Weights of a small GPT-style language model, trained from scratch on English Wikipedia.
Size: width 384, MLP 1536 squared ReLU.
Each number is 128 + 24 x the weight over its row's rms, rounded and kept within 0 to 255. Layers, rows and columns count from 0. Numbers have three digits each. The size before them is the row's rms in percent of the matrix's.

# up: layer 2 MLP up, 1536x384, rms 0.148, rows 610-678, columns 192-287
# down: layer 2 MLP down (transposed), 1536x384, rms 0.0547, rows 610-678, columns 192-287
up610 096:108113078140101139080111151133127151130139098127137121141109092125102128134118124144119131116079103142133075148174130121117140147158108172106154115169108181131118129137142113085125167123129085130131114099090112081097178087104117175094142139089122124108157157131119136125160111100142144159
down610 093:139151133097072141149079153090159108106103154123090129172112112164092153133132143155129119154101118128097156172097110141034138098118145117168116111122119109118143140164130117140127166111121107092152166132134128105179121108149121117151137160107127163107176100141108140104101154101134131137
up611 107:117157155139086167122135100103156089121130143115126157116134158128076106135144113144129154103100126137131122185149153122141121118140144112131084115126110114127136105130141160144139145151118159141126110149146161130156155167150140137095122119136135117117100121116097084142145149082158138121
down611 110:153083144162130126132119132109141171142129130169140179122112163118113131073085144161123165077152144120125115144138110104107122173125161144119110149111118136141125126141152138179149098093099123171132138138132122176115124158132174128095127146131103110121124138129110169134100118109150122092
up612 104:148142140114111092134137114101133151170123144091108139126147109108130128146129156133137169135142137142137117155107099141103126111168135142126143164163141131120152099128116092134121139095117070117135125139121129096121115118141118090132188093142145147116085115109126121165138131178101127168
down612 105:111156070112187111146084131147127168159131094114144156114108136086137136143100138151097075153161108117156147106196170096131139132107128141082117104155149118133117144107143142175141119140066130070136118110112149130180163152102130166099127103162135111146089132102163125104135146149129127125
up613 096:125138114117141096129129098117102129130112124134154152093144149087132150169145119126151151100120132126185147152082158148136098111111109167127132118094140173079119149121128146141178137153128126120107152115107152156107146103131110125122129141105161144092114081086150154134121149136158121146
down613 099:136101124109112101133126138108111149190119138132108125139129115163129126118156162135132063118118124161179174140135142104127097148090139094121161113073108122130095139129153117124140128146111165088122144156101129143101103163105124092160133151129135097111146135100129122113130103120136134117
up614 092:119119126108118119136123112162123124136158133147131079116131140141036126128139119130142151121140087107117151131119138127181144125118059164121151142128141155121117092131115133112138130152161128111111142095133090144102102106156129144144121103162131179125152160128110122152142151106110115153
down614 100:155129123125127135118100138128079076168118110161119141149133119164100106109139086110176153121116103160126127068125084114143100094151149095119133088148129135145161139104133197146128125161114132137173142117147146158125148088117114125098125135124127130099124157120163163123097103108112140105
up615 108:125138134065134127101143109161150150161141134142115138117128124123084150114170132166119073169139094121102151157109120110129172132105163155093123162174177146106117151143122114093117102127116145130124105131138172151137142094119121116142134197142125123129090139160136115106119112132108132145
down615 109:109106130121185135083127125139154104154134115120118127090125161123097100108133116129097110148131118118119098159140129148138149112207138105120112103081137140140120148149136131101129161107164155169145098105109117182162148127131130122097106102146089121083145111131130105136062147113158140125
up616 116:108138123116163154164143104144131116151144097105115142107133115084121125092125170141125131122154111113112140095141126096193121086163128151143152110100129097112139142087139121103142109169101139145179141080125104115142136135158113112101143096123126158155123119166143135133181139131119117109
down616 113:125144170119141108141096135099165159118116114137099139115106142084116157132104137155146119127131129158127112148092082083137142148153116111155113096111098148144135141178117112107134161095131124109096092147184149173134092134145083141207149128119125133144138094151109134154097132157136171105
up617 099:092130153152165128102148080109161113166110157126097086142092139143185163122139130118121147074107191137143122113114135120118128136135089103130126162093164145120159153087082143127132144175161108146117143144092104134140118155131158143154127085081065131139114124122118142134104117124091153135
down617 100:107144102081125144137102138145117102133144094172166127089135092145166138106161138149093078184107125097101105136116144160145120145120128145099140133137146086134106082150134140104138099130113099161134126130131125095161125146145110161121137112113140111131088129150100113144092126120096153142
up618 103:110164106150135107123233153101146111141076144158116110161159112123128130117101185145154117097125130087130103127165121110097156159161139106135146120159112121107107127145118130168153066115172071122114139069100128101144132137080203147133138095112139131130125122132128145122119172144130167129
down618 107:129128150177100140088105107123153119116158107135135106149094109128089099140122128171128137094097109173121152114140130109128185148139114168079071133120131122090112078200116142150127146137171126135134116125152144160106127137088163147107111138141137128090151136148111139109118134141159141136
up619 094:153102119107153101113088126133129119083151175151130120130079141135097145147131097117141114092101125152136098120133172143116158153112144125108149159167155134134135105095127084094135096108193126112134126132138117139133144130111207148126136115142127110092144123131149098101125118111131215117
down619 094:160167119130088078132116121182102123123160124122129126150111089135114129108111137151125099139135123120134086119156135146081162110109114132114129103117108178169113156110133124134140110154129149153141134085165131139150106131125126111139136101190139108116136159110120076136130113101133088106
up620 092:150154145149152135134110122157150142088145098110117094113142123163113111111116134106120105148100180154131155105083167144122135128113155138073129125154116104092126071105053156123126158126126122116138092129112156168124169170150129156135109172109128171132093136116127140098145132136121136114
down620 089:129098116107129128146134120135082065145117148162123118100130137107127144135148087131140133126096125139143179151111115124118153168123077109142149093151104154135150139092120159114131148127156133121098169151141096117168097148149130176142122081140098092089143133090152142151142097133122130129
up621 093:091093160157128127113137124119136097135101119113121120106076144126123113102095150097125144167134119086138108127148149134125156144141114134141069094138123100115122117107121130144161105131122141152130160123138116137129116127119106129138153166156115109101194129106115120153127130084176116145
down621 091:133112143111149119119118152136089118119099121156096085154144107125125147133151100093133124151115058116087129117137123136103123113149161135113127113087125140112099130128117162161144117168158081134090142111121132153113148127104117177151137139126153105123130115139108141128089082110138095120
up622 103:125117162100117173135121093113115140110103116087132107124123161163203124121073184119115141099131150116108158178128113149128114126127121161145151136110124159140124110146135133139117169110155119111163115092142116096133072106102109125139134148112144104112111122140152155174127138089108122098
down622 105:135088161116162122134121072116103151117149129145141174131160094097133125156109137067104147145145118166156106147098143123168122113123151141108139152129117106151112114144152093154115140111102109141139143153129145106103117134107181111134162085140150122139102152132112144127156166101143164147
up623 098:114120148133147079103185128159147141109149120113133108181119141146117126162159077115101085110139112093148125114140130077130155146135093153144137146130132116118129146123132092101120137108119101111161118108129160139092095133142099156086159146081128116105112144118162113117126130132112164144
down623 099:083133156137151117125114131128083141143106155120135118136139096125137120109147137080142145089125163118138117128118054136127155157140143094157143095158169129162125105137146163153129102148125082096113129154147140107182132118102157121087176178091109107111131138107122153132113131138157139133
up624 104:136120166131157169141127177116145065137148114122157142152135135120080154107156133100098092131149104116156133127146098148124171120087143096126124162094159149142109105136116144098107157135107144169148126138153125170120119111121131144142123126141146132144112070132139107152117174122120132172
down624 109:109128083126114132141095118156114121146136133151112130154158127124153141136090141163157120121131101120132143113121143077072120137088148109100150090080153136114122142102135129132107093111170143121122113149086109135100142096113131152089129138090150123171105149051129143142108114122093134147
up625 108:122104107147128103167115133155116146133129105114158089106136124132139130115142123195147146167071112125142152104121102111125134126134128140125089136115105159128160136102110150130118153136148118112149113142134115097146152124131117140146112123147122229137142116134145096118096125145163103116
down625 103:109115166111126116161144089149139134077123169107080151148085141077105148115105147108149076120135131172103115138107131158135063121109138106086171144131093113128112092102115140158117122127100164125163178126106141104143155098171147132093159126138155108158078121109092091086097121108163176148
up626 103:120123135091126147109111129127125107108174160125155141142127133092121111110118113150156128129128121148121126148151138148047114101096117111138155060113129159141106111064106100113128118133109139111106117114102158162116131115133114134116124148116109126144166065214165115128123170141110127108
down626 112:073131101129138138114138105116115167106123128102124096130080127126150141183116123165179144126156130122137123146097128164120171136126177138114151149116140098126116158125153157118161104138159147118129115129133144155152142166133096118069105157171128110140151142134125188126129123162118121146
up627 106:113109138171116131102137114119119141132092121148100068145135177097167146166120136123120131115119157123147105160114112131113136130142117139138101105153158132177135102155145157121112106161143141119144156148111112151148137074129111134151135094142073161104109140114116113092120153127138145124
down627 104:084127147139125139131115177091106159148104129116059149082110115133113093154096121139118141088125115076135131081107133132148105135129093094099117146117128144109109149068174134082139157103133091151090137090195126111104133141117118137122166182103173163128066113136140162151178075127122122111
up628 099:088138132156126120088136126145116118122147118100148139100129147090139159174128135127150160087137116078121138092168128114139116139112175156128141145136097110127126134087125106110116176074116138154116156145123144121138178145110103141152120164153099158155125125134135123135145161120138138118
down628 103:112126125119144160089148116137135152138131137116136137080124101147134124144163143126085132133128101140164105120145125118141122173094093094131106089096103165135134110098165145090157116095151133134121161096138120115157122118134106108089115172099121114149134180081141181126135098135170118077
up629 107:126106157098129090113114118086152090137109149103081128118110128078158131133114146101125101116080113143154131157135120164157137138124118154128138104125101137128145134088134135184133132123145136165094126121095142120107136125124107116142149095135144104142114165143112105118156128142120134129
down629 114:129115121132144142111109120146119157123114152152118125091107132112118097176101114125164112106113147160092086123141106150137107082123110154089115116110131109140211094117162142182118136123150113109122162166125108105117146109184081117155138118112151135148099111129108125126157150151119142107
up630 106:125134101158105115109141173129155128111134143165162081093109119166137119133154125120130130117108158129158112148124126120151118097134157137152139151101070109110092114088156131155160117103114138115171086110123133133101101141124110144144123100126137112141126118134116126149153164121133122112
down630 112:137159129100113161091167131116151145152127126117072122144150118090145178154101125107147136145153085120184100163107093140119128119144140110132148117138082098124107121136115154091138147126157158151164156114129107145108133176157147122156162130149117133135152133147139110124137135148101086107
up631 101:151130096140146130115118151138107155163153108093133100130125113123081120133055128128110109111094113114152140110178098121117143172087131154136123120106094125113176105125163106113115143076131119091098121090086156127164096110082114142156120107132159132141141158101125126142181103139085123097
down631 104:146142120115148171102134112127104150137103129081145124105130128129105089082112171099104165153121142137165152136140134068136127124078130138075101124158110122100129113130161114099134123118153136119167108114125124156134106158104120126126153162067157160119123120121139139141127096168106072154
up632 090:142152156118107142066166122112163138137154095132101068141155119085131161142166159165101115122098183113151137123147144112062118096135050119159114114117079110100125136110087145178121120125104139105133147144099160160121101202153128095150133126126137124129139152128235135166162188101165144141
down632 092:125185137106150123098091112115131108079124136175106143131107136145129148093058126178142140136118108141099089122116128149127060160125126106133135103162140129146131132113124118140149155115107139146096169168141082125134139146168136164106097142140135199137117152108091098074091118131142099185
up633 106:141147143122125118130120109119146154141127183168115136129126121129142140134113156163120174114123165111103151169115108082157138092128037141147178140137048105123150116138144152154104158115195147144162137115142127150119112109079116123156162139091154114126171129131128106122188130129135111102
down633 111:084111061133133094132127147121124149119119112128115138135101147143144129166166118118122110133109097094131123115114161130131109158124121113172201145091109130142159151093130103103118156103121138148172112128155149085121123137106140134098145150150128124153121076137164122136122161140112137125
up634 100:118128102163120089117183126149126122160091107096147121119108132148172106142137107111116101141156104097143103135101125133112119142169098101143084134134204164123140095141117131146126143021114138100100110151111144136097130141113110116134091144075104137116131157120138145121167151131103108122
down634 097:149106112130118143107102162137172122169124116157143137141143123128109131105177128115131168103128106114193153137113158119124138150125141128066183152149144153149107105123089141160141155122137134067108111079131090146086146148139131115102115127093161137128150150136117117164134144100095134151
up635 093:100153107166163154124131151140092056087125141139126097114110112146127145152112115153115155123146114155125130111151142141120129182125161120116141141104101148163115121114125111175154125117070133121145143137125132142136160150128088138122119141152137127112139145114100118054137143096135154153
down635 106:172131114151103132137132149117123132108085116173144082108124124155139141092143131161102147139172093137132100063130100111097100150074133124137122082153129083177112123133123150148136117131142118102133152130138105128123135117144115170126167132155149181127132156115124082152122130133155108107
up636 103:122123142128125114127129119127101110140096090145133129107126146113129132104145115097120116095170159152106124154143102078119128126188141099144120143174119127114107118109119125136107135115170091131140134083091137123114137132112138143085081162099131125143158080107098101120133159089165128132
down636 102:087126123109138145111148169165097103114164118124192157156121098127143127100139135150106121185117096110125130116118097113134129135087150160154118120158124079160145137119114159097120095104088103093167120127138098106107141073157119124116125133134096153135144158140137146108137131156137125126
up637 095:147126171108129125162114124108091139087110134143157125157148138091158106172125137118120117122126126149128138083156099096097188110194135144146150162128115133105105089139105092080141140086112136094118144168142137095157095115112126123117138150081158096130147147124196094158140122163114128123
down637 094:162102125153119118136116119137119151153145166144132122102137179157149153125144115133110091156143097156151182107163131062114118144123150141118111154130127094113154120127117104161127097135149138139108136127119098110108157145103119149140120169121094117101141141136144122158136145142138082143
up638 101:116136140126126134118179165133125139124123080138119122111128092147128078119155150112119127128138125141132075150119196108120101163136148184172142132159110118112179112126144115089102133080110140142160109105094117109095119122083129139091124104090089072098141094134127111143151128152110172131
down638 107:121103125145147174140128130118106100145126127146142094132130146133130126131115115176179144133133143078132128083168097101129085106097104122133116140101139154128163115174133139156157158162128174143133168120128110094102108121114094171130066102086128151126164098137159095111123121155107125139
up639 100:103127134152141153134114133125134113131138137106168127089125119098140098108097106136131123135137149143122118111110133135084149152108140150108136126131086102126150118093147146114123119156102140138113076135148132127184134118017117121088151138139135112150124125140113128099124114108121130118
down639 099:146162149116170135124127097145110141097180112117144118160075103080108107154138135125128119173161148141071150134122132145128107115140162110166114142117107086137137134111139124162087130101124146142135097140143141126123120122101149082164122133138145173138166132136151162129088124115156107145
up640 121:144119104130126099145156141130086147157134129132146169156150173152143141137108127123121121129151098131097123194127084096134127163062117125155130124084149122152120134140158144152133147148157178129119141107144146128126139149074132101129122100148129138141153144113181132133129111105086168114
down640 089:170125092149124120154107125091134083104111092153107136147123131147136117123140143144118127154138102141133116078118136137124158131080131131124127128118151127119117104140153146185153115166129140121096135159178111128151142129119117105132137111149158122115109145126099126138128112118110102110
up641 088:127163161092153094094111105090138123123112114142136084125138161136121163150135147156132118140107119165108123114133133096127134130137132097100141073106112149140158124121097097125164133127126129123139136135118140149127128109136113095128106085149136116101100137121105145078099125131144162155
down641 104:109152090117155130170125131109097115110146100127136141117124118099102120122119135079115066153151147114115153087181105115151120167149127132161123135106114124138101156157122122141120140141156139127154126150139135092129118132171151052126138157101175118096133110088151148164098080126118130142
up642 094:096159159135144144132112137150119128160143164135119145129111147164160160146097143115116157128145162107146121108116132155134099192140126115143161158125136146165114155124130142135136122131194142155101149149132126107141093141108100106048114164124137134117113118129133101072109151144121102143
down642 090:119118081097165139157122145125122163110125125129149137121142143119126096101157097136092149162117165067111114120092088135079122154091150104165174142111131084102088111115139130142189149144144163109150129146123089060131189107131126109129177097160150133106090141133134144126142115165128146110
up643 100:126116136151112117099130085164113124084141168146108162123153123112127117102114125174153117135134119162174109115115153084142181080133089112119156124139140113124124153128136102125134113123085113113177196099128168146186113136147164090169131152087117129131103105110188121095128133124130101110
down643 101:148099115156114137117150130080144133151156142102132090117099137163134135135116087102099116141082121107122145124115141163100155117138118125117096108109099130130126111093145136093152142139145105128147162111112108099074143129126118141096154107104145152165104124126121142111167159154129210107
up644 100:159136155132125069126157123158125154130117128059041114122117101136166137110095150122114133128129141161137124114072169121140134114114163130192115180153127113140112129105136120135130137051170129112104125138097125147122147138138105156104161144129081167128138166155137157163108130144127130152
down644 109:145119125126130095156144173174097128160106088092069096137117147094132162132105145178148093149174158105092133093145121153096120118163161109123134119184174035147149152112126160085147181122119134084104144100093142131124107153097133154102142119133116127109094127123134139109101171108121120101
up645 088:137137136087113116127102201162151127136129139098161119124132149142127114139119163090134062126096109131171141127098133130102180135168165100159155139143117159122115165131111126126085166122134120133108123098133098143136123127106139123155131158153136105134154146094138116137136150149091155098
down645 089:150126109150118110122137124117095143165116127166127146145152142126096128178182118111133079154155128137134150099129119119120116093134155115066109121117134141154167139131132141095087119102110156128096119123150102117121087124097108162102157130114125159150111146130152173146117134152190098112
up646 096:054100145147129130146136114090137119080096149128091156122100125133121124164113132132154108093131119143112112177121086123127114150142072145211136146143146118105106129116125110090135132110120143111156137124137124115117141122129109145138134155159151151148133093103121106125141102132149133111
down646 090:130142124148120081160071128108134122122097170140109104112069088124138108076143170132113083130083144121078158181102103160182121121167132151150174103109095124136122138135127110136124155129119141175131150100107136137120141117113113123134201148123118097106132135136146139170158138129133123091
up647 102:077141102103125109090126055154140074144188132150107123120111085131090115123140133099145097145125126124115128141144128090108159127138130118107136156157156164103111102157160140084119136177162114124127139133077161190189167119132132157079138130119143121146111126129099141116094124132154125129
down647 108:129110132146125154143104130161140074119095125116110138133141139101113104130156142063137141120126116170079114148190171112109164124111134133151112139098154087120128151133092111063117163157179112094113110079147126111102113122140153165129094164152125085108146125112157113155081125129101112119
up648 091:109146159147145122137171134145132083102133121090120105089124087156159143153108164129138139165113125103120125111098158143168151144128058153104139077123152129125108101162065133100162131154114113091090130151130132104171144123108125133135125137153162096159112116119119121094127139070099101133
down648 100:131131111120128093121084131156098121162115138160159134109121117117133158113138134131157120140142122123139143090056148105142158135097158139172114147146133126167140146116140137146155128128119119125107173115133144143180162118108102126105110121129150126116166168122099160136090159089151142138
up649 102:130123072156120128135131091123096115128144112085163108124122132216146160135124159114146120126096107180133133106119107124148108111145148157199123135143127151139110179106138115129175173130173086110128131128117092101139134164148139123124141145185079154155127156186176136108126102142151129132
down649 105:102154130141143119138123149159108077110081136110144118121107067106122067110123118128112088182145131158138129110175111130109117135080124154126104131138097139142105087154092128152113134082119106072135133135142135105153137153145144103159115107131146155159160084081150113116165109107186115124
up650 094:143122165131104152112138131106128114168141111126128095111118174087159145130119146120119116112131120109120147121124109164111112161124148142122115123125136151168136105120098146160109088126101136116121131120123165116117103146105129121144146146116091092128095105186127157127145123088143115178
down650 101:140129123133139145166103090116132168098162148161152133119158142077119119183095117097132140139123110143129114146135094133117110133136160133126149101136106130091151168122158161121111096133122153139132132169130111138087093111151131154148126118129083132144136102102139161147109055126108125137
up651 107:129120157110126111099111131083159126166113099071131140152098130114134114095128137120113138115120156120134107093079126102148120186135131121139144073118044110121138141143148095106107120089122105156127158079132137102124118097118118128131074156091153149118075131169123170123142141114043124114
down651 115:142106119149149156119150122096117123137093136079152113135089154116134117135143141130129097132134142137120127134120128103127105116113137127125152095181151161140127130142138148102126133129115159138143130169135127122143119184106119137141122164168078119120140116119118133164095100110146125106
up652 086:117099109111122137163131158135186121083156188126131119115099107147103149119119090132147138111108083135137109116148135138133091139135083138154124109161133112160128128142110142086160133111168116141150084127099132164117139108119153131125140165147117105153123129130137100131127189112117173094
down652 087:119176113107164147091146122090124114119111106162124138138157145133113135154108131124106176146169119092112104145123156181130137111098130113121139099124106149140105121130154084130149111134139142136110079174136134093137123132162141167170134126177163133120139133154128117127139138146149148149
up653 111:126213147159123132173142127127113130160123141125112156120104085139104125141152111115114119144111140152140127099178139120116124127139151135136134143129139101098092112117144137103158099130147109067113117104081135098104123124130115139083054109117137129152101073144132100151164112101091102127
down653 112:166124169122120125121159181130101103123156124104106135112092120145130144170106143164146119109144125162139124122167103148133123176084134141093146112138137094127132093077126124132131074163113109097125121087151161152162140132136139134120150172162158160201104133164121148152164107172108128156
up654 105:105152165121121131119157148110142140143179124078161161172119130135151115172129090103171114088131174152160122125141138062159188130095107137132147120108074110097133099128113126133138121127142098097185122148108112151154121169127102173085046155139117109149108119149139131132174143150139096120
down654 107:131146132156111166124148163097135096134171141117165145117130132108108176152143085128133087096136111143124111178123102137197127074114125141124121093160159165124124135127115161122135124098145145165130159154149140140163144127136097134088168086114091149124133081086147121123106092114154104107
up655 108:144158124108115165171091114160136100085118091074063098147126124116138119157084150144113112085152105137168131157106170110152136164098150094102099096107149125138131186062106160141104105132090142105099143109154183115159099137076119080152136103144079101095109094123125103147101126139121124116
down655 108:132145120153124079083096126132135118107094140154108075142166099159115141105159141050106134107150118104096099152138123106162093181135144128104134121183146107128106168157119157106105137156143120129087119118109143162114111103103089140091184153153111122124125131147129104107107143093160117137
up656 112:148135110104157131155109112117126109121110139100117098105116138138110106118108161091084120087077139128130124122169117084100132127183125095106155162143117170136120111100159147104130121144110098095078119140116155135109143145103123175139134118095113108131160099218149118088136096198160150128
down656 110:105125150134099162134127141088111171126158117120153139158119152126114124139105124162112119165150113105114080112118154147102111142121157123136063113171142075102137145140138102134113135200108141106144157106140158130149111099156121067105159154124083109127126112107128140072138131161133122144
up657 108:134127147122134141156123091121122148130141154119130118098137132133153112109096129124115099090082107131150098142123144119150129110131145125146142166115087124130090098102118133125117129090121108146123149161122188149151097142130119109169142117170171112112105090176131101122144102139126138122
down657 106:171128120141107100128142103144125113112111154144095121105133108124126098146088149147117087137131142142081114136140131141143129120120077138193142139092114134085096117142116131146115110130125133104118138084142097114155143136104152151154105119146104133120128193123130099115126139134139130110
up658 106:131141158146122131094101163121123080141140165095088169157147118160130132158127129120104126162103123178118126147118159119144122128116085106085131166103132156086108130150159139133150135140145112111090126091125144147100086143146102163188082159103092123148138127103097089127129132085178158130
down658 101:099117140123095160084112138142142125129137162138120127120097113172159116090142160125106104170090107105128116151166113142168122099095111162111116152130101161118103151154112086125155140101103115127116113112102144135101140130124133134147173142144156149133111144091092134120127125131142162094
up659 104:073134130127123076128125158129132137098170146141146120149132090100112124129155135190135133149133138116098090181125105132144165107148152127118110146124100147062157118135141139142088116141141129118138142120134130163147140151122133110110046166127158102124138129129115113137133109169122158134
down659 112:105118170155138104158154138131123161127115128130143107139096151115082127117154172173117104118158136123122082158178130128135142167114099142119120153143132052181074168153157157153125139165134163133131127097141138121123086112112107127149112149129098091142162169121121116102106124159103134170
up660 110:112145113157126151152125090060143139106165172113101149175135141168110123097132132132075094116124122167130113117132088138128121119082134100136136132150099126093123107132125114162136109109110153108131111120131131095140112154093123128192124163102121186127115148156133118130149149148122104122
down660 110:137120101087140104127157195153154145117160183124142100152132118139129106142139098074128141135158131100169152139110135119081063140130109128147104105153144148169095118154093137177115131154128091106129132121102131084122151122140149140057155132156179092112093112129149125128127091092160084091
up661 105:129104100128160120146108109151109083162139136108120120140173114142127152146121159147104144121113138135096131129125184130174097107108112154117130149137117117134137117148091123133129125092181133116136124161120135101127142160103159173147154136116108120144126060116107098122131144157173117140
down661 100:117111161122107094135138109093140123104114129125107089158114092161123151109141176109100158136134148140119169111079087132127153169112145148098142151129127137108136129139159159108062142135136145125150085123114128125115108153114125132120124116136099129087117127128140142123176149100138113124
up662 093:138154120139113143120129135132170125110119107107118121101119185132177147128124146161129142155127111168141115167116109140157118096114126100101162151108120141152092122135139099147136150157120138198137176129121122126147160144144123126126131108113128146119120125116130148134131128135152095132
down662 100:171144186146108084112146140091174105112132121109105127173155143138090140150117121131103096148185174103154163121140112109105121136135131121103156113121082106130108109124139120142096118107148137105091148108126091132089157135167127138146138083091137105120154152110128113101134153149152115123
up663 101:103101114124118128155104128126151130124120130154140105149117176107154131104154114098150107106184090119133143123115170077143163087126153130154118161121155164136133138111132147133118127071164094167161110117134133114118107085147131138159144114115102167079124133112119133117138116168151160128
down663 089:124142136134129151111098152107107106140153150154073164136114116125085120121118194172124101102117129123149115155132131124142154108123151124185136130138135108067183149139118110118114139119119179149120144131141085119171147071140152114096096109126123123094109143165139145076118122100136090139
up664 086:126153146078102169134118099139095130132120100152110171212124109141138137171147122136101079119132109144161098120140131108108108127109071115119068128132086133027114074138165118114160107115118102091115094122150166131157144175111131148096144178104152103121116151125110142125129181122137140152
down664 082:098148109105121106148159159113114110156099148141103128108131137138122113149146126140113127170135088094105129153150108139123169161114095155148113106145128120128117120118124126134099113219107175167081128153082118125099105099151148142125156114131102138115125159135144126125161086150148133181
up665 094:126149133130118150128139158106156139145135163140127101133174136144119118141153123141083125143088140148108153130126111168165137165114158106118141144117124109073126096149138134125129155121198112108147106109129129142106151135121125209113146118121161118158121136104127125124160081122128166110
down665 092:139137104143130109151098105123123140110176168083109158152135120132140146103106132148123086173098088122140169109145120179124139146121135111122116166117092137098106110098039105169118096144109099118107092103122091125116153107129151115116120136140152123107185126143120126098134124110125142110
up666 090:108101125136149117134130128097100135095085118125131138148126118137118094108144145160153116104104130088120125111134098143141181128113116087115129091118109110078111151089129113132111130168131096109136146142096123140164148105146158138130103092090139136148131058159146139139132096102119115086
down666 091:115155143144117133079112133144187088084147113152110138158142131152195127152143141139141127121103137133117118129096142110106133146101146141109163140151107159148132132157121110100123137133129157138125105108151120106127166135124077150098150132175114132098127157098158028092133139160145175152
up667 104:148119144111143127181103130163154125119140150130147152150168073084145083154109136149081140152133146130138133143094107103177140231134111148104124149121107105157106108115086127144146097112082127113113114141154138159142113088121146121153117114122141157130147145182134104104123113144122167108
down667 102:135143090114094165134132167122075157101126142084145109144109100106098113111150119120084173180094185163102159126171142113136174106123100156144091124080132123081122094175141106135103116121107137131138111098109129148168097182126093143141141162114176104122167153156102122129127120128134188139
up668 099:128127107150117104130113137129156146120127134148103114116160123131162101125153182162110123101107169098159125098130149085133127169144139166164119116127127126125133151114125143171160117122149150167131127093115187099093095143127121116097122122093133146116146078119099160097133141141158155120
down668 093:155094139099127129076108078108140142125148154117108093102109135163144140107116172119117145135136066095132121163172139092144145125098148116137141104122121087128141139144171077135167116095162088121164162151148138134122158100119164142127095144099141143142163126139166150092117174213103109139
up669 093:133126107121102096107132156101137110130074130115059137144145105117148110082110184169151132095094137125136097142137138133108120128216158163113129091086161156123105167161156121148130150110156106075135103112123117188088125159134120108076153114128106132141138139104131204132161113127143128125
down669 086:128078111162096104107123123137162113111135146135084129116150174125152160108158132160122165118132130111144101125111115136169155125125130131129107166121105116136119140109133103097132170203141138121128092121143147178120113159080156147172140119117137176150133134143142079167107093136106092086
up670 093:160116087145123088113127093133149082120150116121076144122108158141114106118090168116106082152111158177156068156091162106118127143123096118124128136128147100091091168117144096125150140075126093141131163101115104136116107133155127107143123155114122090144145145112134138082114178158148121139
down670 087:175105151141122106165145117128150138109124132114114149099140122107092158120105153084136119088124102145162153104139105120145113139077143159082131151105137144107131137163140156138132121147118105115131146126100115111125124140141104124105151149147142117167118132152105122090128146110103165116
up671 103:164102153122125157122209141108128126141133143126114127107150131139091105105095115109143120127114100170116183133131115140127148139133042123106116110144135121088151035111170152100163115155159118115090062116125126141135101203146149143125133145098138155141136115119127162101118136166090126131
down671 103:130129121142120153117142167130120120093121160094132143141173147125120146127122137132142128120086137140118155116097143133159124106136115150114143135097116073166142092121112124121132154104134154121110160151161161126109075145177125122115133112069152082104162162126115103128143115107118137113
up672 109:109122100084127150131085168150173139114110127165123134112150129122130111105109089111112128107158108123173135128129126115129131131162148135098134091115059150085124116124160057135152158118132169144172112145101133128145124123114180148131142108136147136127132096144132102135162168122150107134
down672 111:129144157133142142129126105146128110153137149099175119147133119145130115093133075168148072097137124135114087111133125143130135124113162153161136133112111131124094135134193143148169116141153137125084098140108131120127140128138155097096123117107117096142090162115158119159113070143086119151
up673 096:125131163135112077098132102098138093061146142079116159114126117105153130129097108115098131087139168133105143093142063116123149121112127140142130148117121120144107099071138141118125106122137085105096152125064098137152126163121142074145150130093123142114144120146105138090136162128133098172
down673 099:111126103075142124107174114119128131152094141137095169141121114095120136175160132119128136122134127105130143121117141170145109126163160120103107127165143087144151123136083145159117116130116104143137139114104123129146150126135194156154127117085164160089122123123091128109100095151111079133
up674 117:106138139106114173107112121159120137126139135115177155116106143141112086160111115116117119133111136121104107170106119082126134114133125151128125133154112125153152105115176115158158130095100139127120144103102140129112136101139113139121095129092101133136133150135142110081128159135133158135
down674 116:127127114160125118093123120131158161086130154084110132167116136139137104108141157121121163105117133097093133110178148158115137145165079101097098126115136157191101152133140171139142156127116133094121119184147139123157076142126159121134174134090111145119090152109131161114160125144145148117
up675 091:100079146125142125111192100148157121117131165143114125129102132154173140108131083081124129142134113168103156128132109102112175121137142088102126159185162115104124131151144129080103109122136148117147125111127130109158149150126184128123151118155116109141153131132138135140142101150125136118
down675 095:128151103144103117127139159175165112128148139124126134103188084142110136137152089140091139114120112155095096110128141178121144120101132157120124190144154152119144129122166154102125061133143157117117105098145099155130142127173173138153162119130131132147131098130120121156143125136145091132
up676 104:143144121096139116090142116130188153102153184145086154154135124109091164099107102104161145092136136134107110129106105133106093165149153099158111070079150138158132142105118090178108107160123164175113134100154147108110154134150149127146141126111177143144142083170143132092133144118136133106
down676 103:156142113113082137097123128133148144123106128125125155149141162147118128121159114151139083115142178114127119144140132111110145132128136096096084120143121131122073069144141121134164165087143114136129199108121128128120159145104115118146117095088171143112159134116109132153134115105158181128
up677 101:119129133113138099160128119131152146120101101088116115104109161156135122137132154120114111097119121129124122161143099135098082130146143150125056168086110124113122152087126141108076152102131156105127096118113136116170097129141110135148118136057138127091138134175162168098144107096151116145
down677 103:116151143110087123075123130200142136129135090124109170134136121132131144173114136120207133141128127101104139146146115118146131108146084131117128137159096103151151099142102097137152129088153112069160154157125101095153140122132152171169142107110145142116071132104158134174158168124105132112
up678 110:114112124138138145152119124125116135090109108122137091108131146141139104090124119079126147130114178132117148125115169115165184133130166127131105131164163184112113155085088138127121164128150135126113155138160149102133109079129124108126173142140128140123087099107173133099141205101106131155
down678 113:118153132113163104130148137136172175135145170128151160089116124108149105160142149155178153120090146128117156148114119129082130087133095145139104110133130140102152094123125176134090135120132118143134091102136118127123138122119190124121112075139121133106156157159081118108162114134129142089